Weights of a small transformer language model: 4.2M parameters, RMSNorm before each block.
Each number is 50 + 15 x the weight over its row's rms, rounded and kept within 0 to 99. Layers, rows and columns count from 0. The size before them is the row's rms in percent of the matrix's.

# layer 7 attention value, 128x128, rms 0.172, rows 0-50, columns 0-63
087:75 45 37 47 21 09 59 51 55 49 51 54 59 40 45 49 46 50 60 59 69 36 73 38 52 50 61 64 81 36 62 34 67 58 38 56 63 39 28 45 43 25 42 84 53 58 29 81 48 39 54 15 48 36 74 45 31 44 51 53 49 40 69 34
087:66 77 39 25 65 64 72 36 55 56 58 49 48 75 63 41 42 47 27 23 14 33 28 44 42 55 66 30 63 42 50 39 53 40 48 36 61 77 38 35 51 56 67 47 45 64 40 60 53 25 41 63 39 62 53 65 55 34 59 79 52 51 32 50
093:61 80 44 56 49 38 56 69 43 53 78 33 62 56 37 53 56 55 68 51 51 60 53 66 44 51 53 36 66 18 63 55 53 47 68 61 76 58 60 50 34 12 25 59 70 59 45 41 35 45 66 58 37 29 73 32 50 55 56 51 44 12 49 90
095:50 56 59 39 57 35 66 14 46 32 29 65 38 47 13 38 53 77 40 45 38 20 47 22 41 68 53 56 42 28 53 35 47 55 49 60 54 79 49 60 40 62 56 59 49 41 49 49 48 45 64 50 59 42 20 37 27 55 61 55 24 78 44 45
087:40 25 80 63 80 42 78 61 64 61 41 44 35 45 42 56 56 33 72 55 44 51 69 45 32 50 23 42 27 35 46 84 34 61 50 90 38 56 71 56 26 47 71 51 60 52 62 51 75 44 82 51 45 54 49 41 38 64 47 50 51 34 54 57
102:56 17 59 61 58 62 37 47 81 66 36 65 62 58 81 18 56 55 54 34 60 41 44 69 60 41 59 47 47 62 57 34 49 51 54 58 57 38 36 51 68 40 34 47 55 23 39 73 72 70 35 49 66 46 60 54 71 33 40 35 62 54 44 34
101:68 65 40 70 64 16 50 59 30 63 56 84 40 72 51 28 39 27 47 57 29 00 69 41 62 50 50 46 35 61 85 37 47 57 27 59 31 36 44 40 60 44 40 70 62 54 47 71 62 60 59 47 41 55 31 58 48 69 33 65 63 58 58 45
105:79 40 70 50 68 37 61 86 48 44 38 35 69 54 27 50 33 57 44 58 43 44 41 60 33 56 62 70 46 51 40 35 52 67 25 69 64 43 53 59 38 54 55 69 29 06 86 55 35 61 50 52 73 67 20 36 59 62 72 39 15 57 66 37
096:49 62 17 45 32 50 63 47 47 39 73 34 75 41 39 53 30 71 26 41 35 57 28 54 58 54 40 51 47 54 44 59 47 63 59 29 67 70 71 62 64 53 40 51 40 60 65 50 14 52 70 50 58 37 36 60 62 49 51 32 41 44 40 40
096:70 60 44 72 38 65 63 31 61 47 53 35 42 68 65 64 11 43 76 42 38 56 42 24 42 38 34 57 31 49 50 74 43 59 44 54 47 76 54 38 82 46 38 30 38 44 66 42 32 42 50 73 36 57 52 79 31 57 21 48 33 21 37 56
092:51 64 31 61 54 80 47 57 45 46 32 97 26 36 56 56 58 47 54 68 68 64 25 56 64 44 57 29 47 51 29 34 46 56 51 59 14 59 21 45 61 38 69 30 56 52 46 61 39 59 53 43 53 40 40 42 57 44 32 68 64 84 48 59
086:60 66 43 51 44 33 71 55 51 60 58 51 33 79 42 68 68 27 42 38 16 62 53 13 45 51 42 48 43 74 27 63 62 45 50 34 85 57 47 59 20 53 54 33 45 40 48 78 36 78 38 76 53 52 45 44 39 47 44 51 36 29 84 48
097:38 65 52 84 37 38 61 49 49 54 56 60 48 56 45 57 32 43 41 37 30 56 43 63 49 49 55 37 68 39 34 72 77 73 50 30 35 46 46 34 36 40 30 71 49 65 63 54 58 40 49 41 43 53 53 46 73 51 26 76 66 46 37 68
095:48 47 56 63 55 36 44 58 70 48 63 43 52 75 72 63 85 26 63 65 34 69 59 69 62 47 57 50 43 38 16 62 52 65 50 52 61 54 31 17 52 37 43 55 42 99 52 39 58 49 48 37 72 50 56 30 43 38 57 55 61 68 63 44
099:57 89 51 54 48 18 69 80 65 63 44 55 39 33 66 51 55 51 53 50 37 44 32 63 61 41 36 79 51 60 48 72 59 49 66 68 62 28 69 63 68 26 55 36 37 58 47 35 36 68 46 64 51 65 69 59 43 52 84 54 39 23 20 56
092:28 66 59 54 48 59 48 58 79 36 18 72 64 39 52 63 40 26 24 69 61 50 65 53 70 45 50 41 55 53 63 29 45 36 52 66 54 51 46 58 59 49 40 47 34 14 53 45 31 36 48 70 24 57 30 71 33 31 20 36 35 46 56 56
092:37 08 62 53 43 35 62 38 25 42 43 71 38 59 57 45 60 69 57 58 26 56 40 60 27 73 33 37 43 59 76 64 35 45 46 44 33 51 55 43 77 78 49 55 53 66 41 35 45 68 43 63 62 31 83 51 17 47 60 59 55 37 52 39
095:40 42 43 35 30 44 60 55 37 59 76 54 45 68 35 38 37 58 19 48 32 70 40 38 50 44 57 61 59 51 68 57 47 20 68 70 81 38 49 40 49 39 21 38 71 28 69 80 47 56 29 11 55 17 92 52 50 41 72 41 44 75 36 64
099:37 28 60 75 39 27 40 39 57 63 77 44 35 52 29 63 66 35 47 53 54 63 48 73 62 66 29 55 44 41 57 54 42 53 23 51 21 51 72 32 50 29 77 81 52 44 40 45 55 39 75 58 50 47 66 41 54 21 87 45 50 29 66 57
096:42 31 70 56 69 65 54 53 62 53 40 53 29 55 55 63 61 02 61 46 39 46 42 49 36 37 23 57 42 45 51 73 31 58 47 44 67 71 57 41 70 55 37 96 46 63 43 45 48 52 46 45 37 48 53 55 57 43 38 52 75 41 64 29
086:90 39 71 55 47 55 48 39 22 48 34 40 69 28 41 52 38 40 41 33 45 33 57 35 74 39 61 35 48 61 40 63 40 37 60 60 67 36 55 27 77 33 66 68 71 55 63 73 23 69 55 42 37 69 39 24 19 47 69 85 34 79 37 27
091:44 70 50 25 61 36 70 62 63 50 55 17 53 39 34 37 65 61 29 28 63 46 34 58 62 72 74 55 46 54 26 79 22 52 37 61 27 42 51 60 52 62 27 63 50 42 43 28 54 50 59 62 46 36 40 22 46 63 78 48 54 42 23 53
107:44 16 32 44 50 18 38 54 56 55 73 46 54 54 62 24 55 62 04 37 58 53 51 24 57 46 52 76 59 58 57 52 23 24 55 59 25 80 38 44 23 46 53 60 85 08 59 27 64 38 51 43 31 65 69 34 29 45 36 67 62 51 42 52
086:53 61 50 47 54 47 83 56 51 63 45 68 67 48 23 57 64 63 44 49 08 13 49 49 57 39 50 58 53 63 57 69 42 35 46 64 56 61 67 67 78 61 81 51 70 64 53 47 41 49 57 45 82 41 37 55 58 73 40 16 64 74 33 46
087:41 42 39 43 83 37 53 23 68 49 33 37 49 42 31 41 55 63 69 69 64 55 37 63 42 33 44 30 99 58 84 77 62 55 59 51 54 63 67 46 35 58 49 78 26 26 39 36 67 24 46 50 57 54 50 32 35 45 26 49 72 59 34 27
086:63 25 26 76 60 61 65 57 25 50 47 53 26 63 57 47 49 03 71 46 57 66 33 55 54 60 55 58 55 52 36 59 64 29 66 69 45 45 26 31 58 52 53 26 36 42 42 22 49 62 46 71 48 34 51 47 45 71 38 35 23 28 44 58
095:45 22 23 58 55 71 53 65 43 47 49 50 73 51 42 42 57 45 62 57 45 34 69 51 54 50 68 82 41 37 68 38 78 53 65 60 63 48 38 31 46 57 67 24 60 40 30 58 46 59 47 58 38 53 61 55 88 35 68 35 38 60 49 91
098:49 59 58 68 40 67 44 42 36 41 21 57 34 52 28 31 36 74 41 78 71 46 70 46 38 58 25 70 74 54 64 40 36 67 48 58 54 30 65 34 71 48 38 54 42 51 26 58 36 47 82 57 48 53 36 69 46 54 75 75 54 13 47 50
093:43 71 79 57 43 49 67 29 36 23 63 66 61 70 25 69 33 35 53 43 46 37 23 59 64 46 53 19 47 40 67 49 30 44 29 59 29 64 47 54 55 57 90 35 55 34 32 44 41 45 42 40 35 59 60 46 51 29 98 54 71 45 41 53
100:63 80 37 43 50 47 37 51 42 52 62 29 36 31 35 55 47 89 48 31 56 39 94 60 50 45 52 20 52 32 62 20 89 48 42 38 66 52 57 41 38 58 56 44 38 51 61 68 76 37 58 53 45 65 20 38 58 46 70 65 44 37 38 50
092:76 35 39 63 43 40 47 32 42 44 60 64 32 49 38 61 42 40 41 55 56 65 57 53 55 51 33 48 86 45 49 52 69 51 31 45 18 79 48 59 23 60 40 49 73 67 70 38 44 73 40 44 54 78 45 56 79 52 18 43 54 35 37 34
094:77 66 20 41 41 57 38 25 33 71 44 35 46 29 69 34 57 35 61 50 71 32 49 50 66 64 57 45 16 45 51 74 53 38 44 70 47 48 43 60 46 34 70 43 54 51 69 37 31 35 61 38 42 62 56 53 46 39 47 53 53 61 42 58
096:69 66 46 56 55 51 26 53 58 60 15 34 51 49 66 24 41 55 76 72 82 51 49 59 74 22 55 61 49 47 56 56 56 40 64 38 42 58 74 72 41 47 81 22 67 36 70 71 51 47 50 51 54 59 44 39 45 37 39 34 66 43 39 28
086:29 60 17 47 48 57 63 49 48 38 44 56 53 23 56 56 44 44 59 30 39 29 81 46 65 60 52 43 24 69 33 55 58 28 41 54 44 60 58 46 38 28 38 57 35 70 55 44 61 47 56 40 52 56 52 53 61 29 40 48 80 36 49 32
088:52 82 57 47 55 36 55 31 63 58 29 39 34 62 71 48 63 68 53 30 37 42 52 40 35 72 14 56 61 49 33 76 65 59 37 51 55 61 63 50 53 57 53 46 76 37 60 60 61 65 58 50 29 35 42 62 66 74 48 59 46 51 43 49
089:25 45 62 75 32 77 52 61 47 59 80 51 23 73 50 51 24 53 46 65 67 64 63 30 54 56 35 28 61 59 49 77 32 26 40 33 52 55 56 63 32 55 60 45 44 44 64 29 34 43 54 39 75 32 74 50 30 40 13 52 37 18 68 75
087:36 37 56 43 44 37 19 36 45 44 30 38 29 71 86 34 48 22 69 20 33 55 79 50 51 52 22 45 46 58 54 58 48 59 56 44 61 48 65 90 72 42 58 27 60 83 78 53 48 33 54 36 56 33 23 73 52 44 73 62 41 44 50 29
083:34 57 57 63 47 45 39 69 41 58 34 77 37 60 62 46 32 63 58 34 55 50 71 48 38 78 61 43 52 55 46 51 29 37 63 49 33 35 39 54 42 40 49 36 40 27 38 36 40 49 33 72 40 53 68 73 31 43 35 48 47 59 30 73
094:49 29 76 52 27 22 59 36 21 49 50 52 38 58 66 53 42 58 46 57 56 62 61 58 38 56 62 74 78 39 41 34 80 63 60 19 40 48 65 50 48 54 65 67 58 59 53 75 67 39 48 43 25 64 40 49 26 60 26 36 52 34 46 65
088:40 57 55 47 54 50 31 51 32 32 51 41 36 34 38 51 40 58 43 26 59 18 65 53 27 60 53 35 40 46 21 43 63 58 39 57 37 42 48 84 29 28 50 25 58 74 75 44 50 59 37 37 11 83 59 42 52 59 63 48 50 48 54 62
084:45 32 48 50 63 77 49 34 52 50 41 62 31 57 52 59 69 47 49 59 60 55 59 31 46 38 69 41 39 74 54 14 18 86 41 83 47 42 28 53 58 50 65 63 48 20 63 34 49 45 68 40 67 61 49 35 44 38 50 67 50 67 39 43
085:50 47 62 43 57 45 44 58 45 39 38 48 45 39 73 48 28 46 55 56 16 17 48 35 67 44 57 51 73 53 52 78 61 41 56 48 47 67 68 44 82 64 36 49 45 33 57 48 59 55 46 39 50 32 46 66 44 70 38 48 49 64 25 30
084:45 24 43 52 64 61 62 34 48 49 37 48 62 39 52 37 60 67 41 47 45 43 36 44 50 53 43 38 34 51 25 30 35 37 59 74 44 34 43 55 29 40 67 47 83 58 69 52 38 74 51 19 65 41 31 66 46 78 54 33 57 51 77 38
080:40 31 48 52 43 50 52 40 47 51 43 37 38 64 53 59 55 26 15 31 42 62 46 32 31 58 54 53 11 62 41 43 38 58 71 30 50 23 82 66 44 43 62 89 44 50 53 46 58 40 43 67 51 39 67 50 22 50 57 49 32 44 43 41
090:40 44 68 45 52 65 94 61 36 49 29 42 59 66 65 58 47 68 15 42 51 39 02 59 12 62 47 37 44 66 29 32 24 45 42 69 19 55 49 68 63 44 51 42 31 46 52 37 69 21 50 67 68 41 54 72 37 48 59 35 62 60 41 50
090:65 61 35 36 40 42 30 19 70 55 69 50 47 63 55 47 46 44 63 49 42 30 76 56 40 37 49 41 58 40 59 68 49 61 55 56 53 52 31 67 37 48 74 50 43 26 46 33 50 48 16 57 56 43 57 51 38 48 46 45 55 61 52 40
089:47 65 64 72 59 40 50 58 69 70 78 22 34 56 82 58 53 64 37 61 22 52 75 50 47 38 40 53 80 56 36 35 67 58 46 76 55 67 59 71 56 34 62 91 51 30 65 49 47 28 58 61 52 42 29 37 44 53 39 35 78 52 55 39
093:72 60 50 36 64 46 32 38 57 43 48 38 39 48 13 65 45 65 27 61 48 52 82 69 61 43 48 62 61 46 56 45 44 61 47 40 40 57 38 68 37 06 69 20 30 44 41 65 64 58 45 32 48 54 54 34 65 65 59 84 67 75 35 54
074:36 54 19 50 31 41 85 55 39 56 55 77 37 59 76 53 61 64 79 35 62 49 34 76 50 60 39 08 50 46 33 53 21 60 61 53 26 36 43 77 46 68 32 63 41 58 69 44 40 53 59 76 64 38 39 45 80 66 70 45 65 37 77 58
082:38 97 30 63 63 59 47 54 46 36 19 56 45 81 61 36 61 75 90 55 36 20 42 24 50 55 49 53 66 41 36 50 64 69 52 40 64 53 51 47 59 38 44 66 58 53 80 52 43 70 71 45 36 56 56 50 41 66 44 58 41 29 56 39
080:46 48 44 66 37 61 35 57 46 44 38 64 69 53 22 76 41 54 76 55 84 50 50 57 77 57 64 42 38 37 47 44 60 61 36 36 54 48 57 62 25 70 28 40 55 47 26 36 66 56 67 69 51 62 50 69 49 36 19 46 49 25 27 24